Part of a small language model's weights: vocabulary 598, RMSNorm before each block.
Each number is 128 + 32 x the weight over its row's rms, rounded and kept within 0 to 255. Layers, rows and columns count from 0. Numbers have three digits each. The size before them is the row's rms in percent of the matrix's.

# layer 7 MLP down (transposed), 256x64, rms 0.227, rows 98-255, columns 0-31
096:081123142103140171085123089056096133122110112145152112128048094085170123203200143152132191110120
096:056139140166163159172066183145156113158086159108138147086147157068104131138099077132159162131135
097:170090121160097121151088153202123159152134143150121119107133151098132106122136160069122088135159
091:128074061137168092153099169055145134142165089102139159166154153135098122138162098112112149177137
107:112095147189039164099066081120092112168165110159156153095152120118141118107096128077111125109146
098:122121153120169138120080142123192103120091092171133083068115078148109135147174141110163107156148
116:165120227133221157131125134148122148138082152083127102118123145120080125133133136174171220167133
100:129080177075174161097153105080150174193134151113156172183143145127133138138106103141108106137158
088:142164150179137060133155156080151088112059117130106162155112069114143128187145069156111155113153
084:161106141166187155124117073159145134099126077140108144150121155113130135103176102213164174181120
095:117147127158098150152192125125145147139124149141184150107111182145106147180119098105186158175114
089:138076149133177191069106124169109153088095136180175113137105104195133116168158110144188172111140
096:172144156180134167085123118077164096141130110181142149153138085089098149124134078136130172169095
100:112135110120075123139103119164115156153129118128153170135098134177148142119084101068150040113054
100:122130141128096165164143108117110046059117149110128178119197066151139134114132111143176096156090
093:108164167137153116161143143119177111137083138158116129135101068126109112195189099146179139126068
097:122084116129099110147093109137162099204156125126105092132130152170155120125080134151216119149140
107:133151106154078128133092124172151194161088149115170116084085090106151110162123146081116079132100
095:192160124089104159131176111079082064106114123107169179103137126067134103169117115111159122205121
104:123144141112132122150142172037203106151142136112150129138200154179068163122136137124152189158150
106:166042145167118142120163050125129172108138087137176124119131062126178132149112112098149178135093
093:140123118140133067123099145162128145104139092090127197149111132140076166093171156111115056117076
102:139121122215125160147103125120159168133173141130124147142092150133112081090085130118134109171149
094:147083132162163091080128113096132130109073087110129093100172114140077138157156129077118090159153
099:140198127150137127124124128132159042184140144136134133092104140106141155096136144166161094108119
085:122097187179144133167114132074121149140168142147105074080064134161108049103147185105132133156103
096:121119122068145105087172110138133104112106068128143096095082170098096181179143071127090140158094
101:147116136132157126120132061149106123114071078118139123162132153125127147160118122083181168113084
099:088192147146113167124133134105172131054146157121176129072077107115176084159150144082114092146142
086:147118109185099123160096134163114101150079064118105144126115149186108123113156117171133048125052
088:153102205098092122114168077104076180101068142189141128117117129125094108128157072098159129136096
092:127098095172139079109094133106107113147080078170125123066114185084071134122125081181171117101126
111:160141088120106113144098216175089153129097120097202166108139093108090177088082149113124145141158
111:105171064107115167102128110049108129125095114118121183185107114100127083140155162115179070058124
097:088078117146117100162107108139128096151106102141101133073089102119224122120127140160136122070122
110:079165123157159108059075155185119131102080095161087090155140161209116095155131153141102109123140
107:107107113109106166093155119097154113147115154109103149158144106180142147094142097114185114094129
108:130146105159070107126084137078171141120093181147145158126102089124138117218154154149130142144117
107:181155168118123077080181144100174145085109071168128136129085097160139169145109112105138149149108
107:088052093136142083126132118116157136168073154169173221161147136126112142120078124120137140146100
093:112133164138145136144093097140140148078090097151145154175101097114163021128100120099091150111147
101:139094079133088102143097134143117166124092103097109151153101091114148170149134097100187139105138
118:136099103121114071108122137093105198124120151097144140156092085128168061108146066106090152114155
098:073106130148162143134091106140096182173155141121170049092132121135138175121128110178083127135060
088:123061153140171139148153139049160135109152142131183113170130080117135134062123178148105129139151
107:129094146157083097140093143123125078150123128171117107156147196138142137132172082191114102157157
100:137113059137160122130143140131115075056114149152170095104070092145133131122094184205109120141083
111:145099121105154167137162110162163120140146151154137149161115124085072196159149134111079137066180
089:127130119138157182096187137082145182061090146182133106045065106149145123193121140122069106101171
099:119104188115101165152150205141156113149108187166122125183091123087175138118124141167178185159152
093:080126164098151110187164105146139141098133176138143103123074144110111091171117159126131120099135
112:143136087125103114107140075054107113108091141101127162202098182110117122091074147139126152139125
093:095180118183195093179092140121177127188176111062113179114125140152116127165096137116154146065132
112:128140171216125144145091139152147158153150187059111138111113056169124120139133134103115079104123
098:097127096098125133209163155085125123084125138179085127189145069164101139178129113165122115152136
099:130087092097163080146091142143085138074152176154142103121106167147133124133227076098169124158124
097:163118117163153137161106078112073116167077108077125089186088154156162142140132108127095111138124
125:134112106121094065183152106132115235151147179129143153136055123123111093107172085078161151173123
119:129125144117147159113110139123158133076145070155136122129088108147130150119101116159177166175102
110:130153137070147151156136081127109072155094169123132125159148103067171126133159095136116079133108
101:154070117097121159141137140152098096131197144136189126099167180111141112165153116149086143121121
122:147132120108121136125136160151128112137098099145214138136082127127173115121162110118143131112147
097:142125144086125143123124119178116118112116130148146188152155138157089149112131131142156078075087
094:136111156132140156077114116130082110135162080164110169134122173110122038118086104104128112130189
105:117092188128127104114118095168155169104141157077093131134124122151154118139123182108137111191081
124:145126113171109143136145101109155135124061145116113123122153154095107076070047093115098157118095
099:149135087120127130083125144133177122148099140115125129156155087125105124030129133075148115138154
094:150111147162159111068150093166142141121123150093103151114097102099094088100195143075115118109123
088:082130124131154089090136126147100165101094133133081137150090129162209113118108171134138120196093
102:106076168123170101152187141187142123082144115132087148101127144135156106154100164174117151137172
104:103152131093139150168172180104108141119112170139156112152192101127076144197134102149133141095117
098:119164146124126121169099132122158122136107153158141102038167089112110082129106121098151176081089
106:126148122146168159079134164119099094224125133177174165104097133135170081157109111112188131119083
086:099133096122152178154114143170157141132173067154144137151103102131089170151105147178080135152068
104:147117137083087136113159138107166150128143116066132098090090122122085125189184084116114204117109
110:111136100080154175092129164093134185048191167127196146123124150130131117160117181131109082125162
082:101125180191143199128172121099134165129106187156091080180154168150140115114117149129098121182080
107:115154133110070154155110100166119144180143169146139125119145127200159155085148212162124098115109
092:120082112111157118099074090128102159135122126110099116140140188133157095118112132161156158140106
101:118112051114110150063142114119099130130064142158103116046096124126144137114147114114107132160120
098:148112153096147174129104094114109096103069084145076100085067154153129101135178076135097086153120
104:176132087219107118175127135129109124165177151154166181115079117119099142137180122179174118174174
088:133142063120111096108074109132127156099108185117144153139150120116178190134100171122130151083115
092:106151152115137163106147140096125135084129102122193126081147162140098153089202088183104086099149
097:085151139111138151082112123075093096166105149149086202136071164159162094092128109160171089118097
093:121127153182179119142161143111095155080098131168130138116107132108115153179150106071136148124158
102:111090099131187118120137112157181092149113122124118123083169058115075144145098150096170107195165
081:163129150136165130128107146073100115108159106181188106123141197100095143140131125112103145082122
092:092155116118182217135183114143110089147084124128119136123156140147156110146125160093150097126136
090:100136091109144103172088117145131162131159166087174119086109097151164114126129120129143110148108
104:152126093116179178088151079105126125122081185087154109088067126138136145110127182122136187089145
092:088154081172135102119143131092171094131151085132096128139181077128122132174080118178098127097141
098:071133108094149103132132153103158106152123087119173125089203139185172059125128166126130082104089
104:052089095152179146080082095100147133154185108165135135145128127171128123156092147067167114129158
097:136094146110118148132115165234085102088146101184176140126119108107155133126143114141055107111142
104:161143060137153178150078116161108097141175114136121118103125171122156110098103159109129150189131
110:176099082167136100074163171113118160091112109127107146110129139172146078205121115118147160177163
098:096136120126078193103161102123097092117125193180141163190133181158127157081158087106120098142174
113:116113147159160102148169123135090170125144169166137122139140199158070135082149054116144106131117
093:113067100100157173152150123126089090111111117133076107145106192159085143118166107064092132113169
094:138172105090191165196149125114124155159155141117124104137137052051170134103137160072156152139126
093:133127091135068143158155173133108094119151059103186177111113164144123130145131114156161181150111
034:141126135101163129109130113110097140099148111185159109140123040144091120121179137132192085162173
101:114073059150146127153127199134031100140126082186120126109169111117104087116137128106140131126138
117:135132104118096102087134089072107140150081187097173192141121141111129140115110118129138144102081
099:114146130141161128142154166105165073104077092118100093074110091163107107155209153100143136126172
098:208108140193134086173110099127126095149119149166168198134168131094181104101147139107161097127112
093:184121137137126105163193068149102117130128143110136155110146140153120146117172158113108061112138
092:142154149163064067139092165140098176097101177148142133106157113124152146097142160119122124152050
105:096110119137186121140152152130066166121167122139126069070107145147087132207162178107160119107177
104:100111109170182137158086166165122109093098148137181163138113154100111078072113153077090118181101
111:121130147095110145077106102163102121125098131161059118134110199101115076165140152095132144098115
100:051089162174134090163131153134089109123137107181133079110087142179089069157116098179137138066134
094:147093115087098128145132076100154088123104104124104083124082178129116173115192126115116138082145
102:100123142085125099172146107103130185155116152169145134135140075140136154142202116130167134132168
103:147158148106119132141074174166131109130109113106119154118087111137118101169095117127172150096103
106:125136046102136196170159163102156129180156126203153114134144130118120153149105160121184126174103
095:156086095129109122135128081131112096084195125121156083097176112157113161182162162150074081189154
085:119187143119093156129154129106147128079107168119126150085167147132092119124146113170126117161090
105:100109192116125164149143114137130165017149085126102144128133141098091157173123139105140129112128
119:110136140081134162127110166105143110123062107148178081115178122129115056178049124134103127143134
098:070131127133121131130098132128152147154146080147111155091166099141165160129103139123094066146105
095:134136104127151181172138150122162119129162141145109091169104078091077128140151203191093099130089
105:080094150107076119092151073060148171105165166166102101129122147119089114186132082102145126115112
102:090152105143147137117082172149094082119136082117197117064139137164145140129128105115111090039154
101:129131149137177148134137160139127069171078075154128187131088119178047164107109153128144088154107
094:084155123137114144129159177131150082071120101106162160142187119136163124112162127127182133111142
109:131092103150174120134100098086120106176166196077152139130124188161132100183137112123157138114158
099:086093093109089126099097156111111070188091074168134144173108135165108080154145171094163109109131
100:088132107189071132112170072148102099130088113128131154119164103157048109116109061116146200112156
095:192124106097165150152115101142085100114165084135117184092099170181128113155101157109110065102191
082:130153173153120119194204129129126164135206139183222113195076122148103124083146152149146114141087
101:145091119157113087098077128135110090121083120087095131118178168177153132102107101121096144097182
091:173091139166165130089097137152155136211153113116110131101171137147102125155211111187146119123143
098:141118095154168156093116147160108124160166123083084146123106162077168098091106096087076110099107
089:110054146106113053140093115101165146065096130154157106124153098170085085093127136139167136121164
110:141130094209123113114078097117169147090116097105138162119130118146142117159074143121079096160099
110:146148144123120093150100116080130136127133140115105143142181120045117115184157114145120103110125
101:101133131175102156111082148108141165144111148154103111120163170080168120164154135113140166103138
097:166145128106053118060100116112130135113203142092136161097135110183147096136124163124176112130096
097:185138113140170172177167162095149090121161110092171148159130129157131136114164106132161163128103
090:090137139108146102139128092133183116119195091180176134129125093096143130120138175099106111108146
095:195137102127159128093108101155095160138120123115121180112152153137140104101083158038132109111039
098:125110149160082111144117086152095099101145131094088112114115100172085158192114123116087052148115
095:052144124053080105119133178106153123111137079111136137120180141128145206100099132089178149114119
102:140126105150091137135150131140132200182114139095133139153114166095097204110116077081103133183115
093:117136069118110132071087075117062182114131112090108165151149111111131127152171112099120048125137
102:085157129159189143182066103136123134135186097152136105152096127184118193125089106133128135194093
100:114123088088183147173137136146075085096150181131171078144122080141117114166144159119161110119096
106:136115177179113114160109116118102090133082071123172160112162110131097083062116140140134102174131
111:158110107145083140152101173112139115122150164083129088117103164108203101111124078160077188168078
112:108136119115146193135157154132126150165127164176074143072103082169095116233106122115122145128149
094:150157158147110133134155149092102108135133122116105090065100165106105118093197096138105162146097
107:172115155208122167137147110127129099115083140146105072091161038159149134137067152140139182098145
087:109053136119160173135121099104120064171095185212094089125085140157136093138174154088157134140099
089:157153110157114113141142162162059109129129121115139197126134124178194079114112168124140171112093
101:115079128130071139070105054136103133106094132178155103094140123094083087113116112107168112174105
101:121126174127120129121170082076116073115135146188146169102122121106119115133189100145134100127184
# layer 7 MLP up, 256x64, rms 0.236, rows 99-255, columns 0-31
095:104101158138113103085151114177094150122051156118161129168169106143065179157101178137136115128107
107:146113117140143135116088158133134110105137150142059157133193142099161154118127172135054129114190
098:181212167104123148103135094128170145060129235129138144148164151089126127133131116138110113122166
102:072103122130107142071140107089124133181080134159097088162133107107094130116162123153128144174158
111:097078123094126126082111197108105079138077165094093118187174150121148192089120114141140136183146
115:091130093087087047141151118133149130096093152107102123099109157130170159152108167141084104149134
097:152179097100112154138096133084161171113137142030154082168114142143084159110141171219093161126095
088:142164112095180102104108152105100104176145116089110148150166154080137142118101157141089105115117
086:166109129157107095176123129096121133139115132131051116240152137122085174142141124157130161147151
099:147127172117053141088156143074147172154126154136099114221117096121101161139118123117119191110167
086:171096166091122104121145102132157144094111153118089162219132163146098085105102168135172189162105
095:116122159141158093116081179133111138155155128093173100157121087125113147117154148115072116172115
098:172141173103094086113146125100165133115139116127155155119090148137157124127067133152091137150111
100:145113178114127100144174255123147138107139107124052130167112125140123174107154142152069111058130
100:149119093163149133136113142116157095123152118091098083122117137109230127092148136133138168096127
094:137144132105133137114150090122086113136153109119112153170103114080078131138128086162064150149157
105:142152159112130132129126152149171049135136168092079080132107159039093102125171093143095213159120
094:130181120154120122136194105096137134176102206154088072073165111156141167103135139177117186136129
101:164173085136106132108103159115086101093118153098103189092079123102174113049110130176124126124153
106:093102099152147101102087106138106144131136106042141159139127140163227130124124111140089140159103
091:081155088129145093083122129090145091169107116104054147110139153110150172116137128151159179235110
092:157135132128093104116134164128120166106136144116135155179120060101087168131121144091061150145147
095:122169162104107140141147145116195154101072182103148105155149130110099151092142137165095121160107
102:066131098048131145161149150109116094080114127117161092081150122150168141154146118142052148122137
082:131154170108116155136055092119106107121139137099128086115092167179107148173135174125153120109184
093:140131112164146105120122134101102136163043099130197095159083142070152097119109166156130164137136
098:109084161094103175160124144193175134140120102100133116156130114156137115061120115130133106122079
098:096120119116100132115073146115119131108135131061120134155188091131136186135157127161077178141098
084:117122153155147099140172114167160103131139114153057174110119090089118160117103142156048147109158
089:131115131112176158141106163112183130143128163130070105152112093128092148138116147117095150166161
091:100107088158104056088103140104111133136156147130124113117116153159066097112135106125152128151106
109:156137209105099126103073139121172087081127087139119150186111122140099182102108107148089131152105
108:102124090087074116136148156127142065141205106108180090142175121126106119101156128138171165111151
094:142119081112155077133086130119157116142074152116088106171102155164124155115171159137123182110179
115:092123158088154121109145145151096079133105152123125093084173149141113118114137132117138176129147
102:119141040112099140105117175160128124112131144119141127119084163137090210083115134179108172094092
103:126113163155140088103130084132168143111144129120133038136086136089100169118138166144069150147167
096:122153143138102057107132162064137121141097170070134141141152073167111109133093139154132129125160
104:065086139157077081084136099161136095077095122139113094105092135147094115037101113164113151207166
086:113072127116148070147113157055114121181173088138148146174158154104128160149140114173141162113115
098:113109093102160125119116161178125130082103118126093125085187120070087123082159116172120141161120
115:149178108103154090098141163131105142151208150124087100091177118126090152136131146156091157138120
102:107146146113103110104177140115063104177107175076110168115189079069184120119124208106120118120132
088:101031103123025112085119144129126076178067151099070116128108134124134138174133135125137142142115
105:134125100117139108122081151131154157151165105090079130124182162075104178117077154100121179111079
123:093139093142126109100173141118124064128096182125061135150135157094154171087087175124090148180133
099:139149110129161044096150131082200133107127098121133057138096104152112123147137131174106148174151
093:191104124083116073130147141096101152144162132104186119154193131142088128148085082124131136216129
102:135176046098155099129128127111193140151107128106141192135151161151090172082117167158060129125092
089:096114093088068136160156098081159112106084114168115132132095119109136134082097171181088120110170
108:110142131113099128136110146096126152116141164133145126161105152157150135096163144185078139094181
093:152109128104160078106103120116136099113108128127127169147143151093067121057140144124151203159107
111:124123189141129106123109162124152130122127163128074124128168113114109140152087174136100143224185
101:168190141132123103081116179058166057113079076154139139159140140134125116119139141117148201177118
097:118118088100129114084100196123111108169072096134100085153113110141058142084153184132051118099126
095:114078175158106093109162108159083130167078138139114084166103137112146110162162154147089115121191
111:131083085132081152116123124181105132112070168128105142118130113109110198083152143164107150106169
129:106057115146146140089132177177164149157157105113112071117182136115160170105124142144128198084157
113:072112139103136120132130135118119036091117182140082128144153147128176201146109139154098169205143
105:084112159123076135093101084160204088127109170160144076159174184070125127080142150130134121112148
105:146107069089076123101209166132106162116100134142137061201156120065171132057103156126119159193127
092:112115178160140118091100130124112132118078119077092154137065146121104149160121174128130157113115
100:100102093122154127074082159147100132146170118108094139223117096103115146101113086155119122151111
104:046094085087117077158146145107106143169185107105126063144127112134116146119083131151059140141118
141:111037148141050111090116130119133122160134151096123093159114179154172119116081158201080128169133
106:067082113080142160112179141116182117140191090103100123091138155125142157133115174125112112158134
095:140096158104133163130089111134117066097105098125123121168118121117117084133164162184103188124153
084:138125163140150130127172163147172152171145152107127124178192173124085158121090124123147212107135
094:188123061082147147152154123137118139108118106083142120117136156084130113092152197145103183135142
100:068140107138155125113142152151094138086122151068155154093089159117107165120166131173098137140119
098:156135108104133084148177181140114141192129148120112154157173128036124098138101171152144158163139
116:131146128145136110078159145154098104173110144149141129125115146109161144029137180129125158124109
086:125151116144046129068134119147105054125103133131167133117105135111138096152128186125120119178154
107:080113162122125120129142129161132111113119117147109095130181107112108142147114132180116125198140
109:201127126094128120113092170141128151085103073104169097137110119138117138094134114177135122165099
081:111140129106132066139117115189148097139147149068161169126110076137202117160130188094151151138201
105:144130130122089058120119161098165075186150084136135142124116108126132196105132147118098138117100
087:126105112162120161106184121116137093114166135131138168085171132084098105092107107143092148118106
103:123098098091123125117134150100168091095099116143060193116112171056182119089146172163046144132153
099:103142189115077107130144110130142128111109138141072158130140176157156193133108106143089090165108
100:122108143113177078047129127052139160069085115125105106121106103125101122140114112130072175191137
088:132097145131140123129141109143086145183088128142105197133141124136124144071103100121063127128183
089:125161097125113166097106087121187072156096121117130125139146076061160155172136203163126176132203
096:157097141143130142131137110155128104134107100099099058099145081059072118181106155196128159113150
097:104180163120124059105070121122086106166088131080135089140096167108141126123100127115161148105182
105:073180162109133107134104091116117131173120205079135155147114152085092139155112105119151094111109
079:137103089120174123121096190061067124140120147121135139137134169133169098149092120156071139111204
092:142155106138172109108109062078167162146136184070107139125110155158149112111053130161130159102120
093:149118123034064131115131148160133145130066185093115167142195143144133144114116210125083138134099
101:109156081140123089125100153110139125170149121104060137116131109095136108067113147141062124127111
091:102158184144100095083128157156176092104098126116072130108116096163188098102128151111139157146179
098:124136113092142129128178148115123163121121146108145138102141119071067130175105122189117122113144
114:082139123164108115117145128134200133109146102122116148104146103089131185099077143123127132158167
098:118152112119152124137141165082178108135081139115078173120156064126109190097113120145161146125120
102:077129132088126093119144079087157129145140117126122143131195145155113203132067147111118143136131
113:123165111100133083136110103092128158124063154091135039143083134127189129135097154183092121136124
102:083123150052116104142159231112139141110163115145089130162173144054098118134096142109095147150163
107:135087101139098129138135122218090149135122117090084133119108085070151121110133170151077112161213
093:142140242122154128134108112142131114150094146102136109118172153065152177149102124110117115145122
101:093116119078133097121126134120122077139158182085168101145113136176160112130045160123145128179105
091:085099121056103146064095153102100101129087129147120169147177139121123173122125124171097189120186
042:111113147096121084076124150145127109117104145108108119148143125066155193095074158156111185179128
106:111120141133096118153144081140114098092086113134075111160105114112170162134169150129154215127158
117:123106129077095086118107113119111134138071108119172093167084137143087132093129170146070130114184
114:082126103080144107085100183150103086144079148106099112178168152183093173089139115111139134180142
099:110170135099100131154122131111118126156174116056155167138193144113143102141065200145091146079101
091:061123136141168095083104186133138117169125122046148167110098138088140162123097192128154206164104
092:123100151109128026117151136113174142140114107148171166121084210130118170091118095139054143139121
101:088144170151149121082123121138070053127178178164087156145158120090130152140095125107148121132179
102:149105129149157155132099183146162139093112155098099144114101209140148091159082101153120128136118
108:161115132135109153158156144105124151085113081072111121174118165153126182126140178215079147191110
099:076161102139130082083075165123100134127163183097162123154175116101179143126102119155131152059096
096:118080151127097107116074154080132149139175113151200163135072128132104146086129157142118177154125
109:075070127079134037125065151104152149151153116112061115193077175107147094161070163134133119150104
099:154099204127121114128166150132148144132113150124090174115166115046161088120117156145110121071170
098:171092122116092104097157158167142156127136131122141051117130154120121144139136174159128097082168
093:136165131106127065081074125101185048126107106164099152149077142138115127143160097124109146148157
082:122060193097072082067132125123153140112156109127067132115124121094160149120119193136055116085152
105:104143101056121098119099204089171138143147132146091138143111105127130210119170174135116163132152
115:098123152144079106121070110089182096094050119135144120134129141134146135087129141137066141222121
093:129144130134093104121130110105062135114101208114151094135114141149164124124120139156069104162082
092:108100167096145093125088097171127116153070127108154162178101146134149128134094128160148162175134
109:066125149060152126104201120108147080097111153139149151141153159063147149134121142104111191148189
092:151117145090163143065089128154083093115127159105118154078173164142134119157130146128064173120156
097:110114139132145101161138130124115103131127165144078134135115179137131130059120155152075190182147
095:110079072161135060140101179098079105081136102109159148132108134099117112144143138122116177102127
102:125124167111148099088077103097180180126119092116157136117129131130134132148123155121095133130158
097:134119080082137077100140156104172190080131095131126068146108137103124146097171084140135145089124
104:173120129091124151115131124125072160203092119152137166115164138135078172130086129173098134191078
098:156117217143164099107151102090114118145122147118052128075157124113172216117143119125149098151137
075:136124099076122117101134118169136148180088124092132109130150120144136131112089157086104100099111
098:114130119176090150173150131138117169104130180146138126174147123114178117087144150174091124146175
094:167105106146140114123122110141145136146061107138110153098075069110152146133110140150117159121166
096:068103134178150120110165204107129160087128180141134099147098103055154155126105119121132159124174
092:192154116128159108098168145125127148162110166153132111106109173069099159054076152139128135132105
110:076156131143151091116121142148182075135118108041111108156124100156160097163057169184108132107162
109:072141092102142053135156168110143120147132123122150120116167084089170196100149170129112117111121
098:133103136109118167122171111139094180133123132079076102164088192112130149115102111211106165111109
094:117170158116142066090185120098158145148155113131128124143098170113107211130149166181069133107171
094:137125102062098139091117111089129084094137144130119064111144148166163120146139228193133123174162
096:138166200159142122087107175149072139163091101062121061149124145053105084043135128112130156137125
091:113150164140153142107135145183118041179133106134131108123094128140156136089097105143119153098139
097:160149132157082084148169140109170087183116134077121090121147131072122165176106113156063088147187
093:153126142137114116132138153055122125136178123111133141104157146103061137029113149140171126113145
099:139195117116077165104175166112075073212071138094090126111096141137098129111149105120141162081159
103:107096115135112125129152117124121106177066176104124070092116153135093158089121095186131126111121
099:087107118116125161096156163173111088139074149132100160151076136065143088132131161133123124126217
105:097152134140112119103184127168122090167102180118110127113200131081135157139081195132119126144164
101:100175123087165066113081148095150096178119160069092113105148143140156148116109114144083130158104
103:154147099090113139115181156090130096082119120123092149126070175099142086110119171198136163126155
119:067152175144150126062151151110129077155121214138080150119144157093168143118115151126136162130188
098:161137165142089054119097186072126143108174188135083079157145149156119128096098140139114143135122
108:092145075110175134114085163108090145185156124096054151117112122133163145133090172132070093107117
087:092152087128126072147090110124174183125150174117111100143152131107149127158141182123133142088150
088:117087141120133112152186179130122175163084156118123134172187074051135183097111157144149166173107
095:084109091114104110078106154111110144102161118127140123207094154094094097151072089147180178118094
106:133134176068165135091091130146173126154105110128128149098112185113152169101112138150098143140133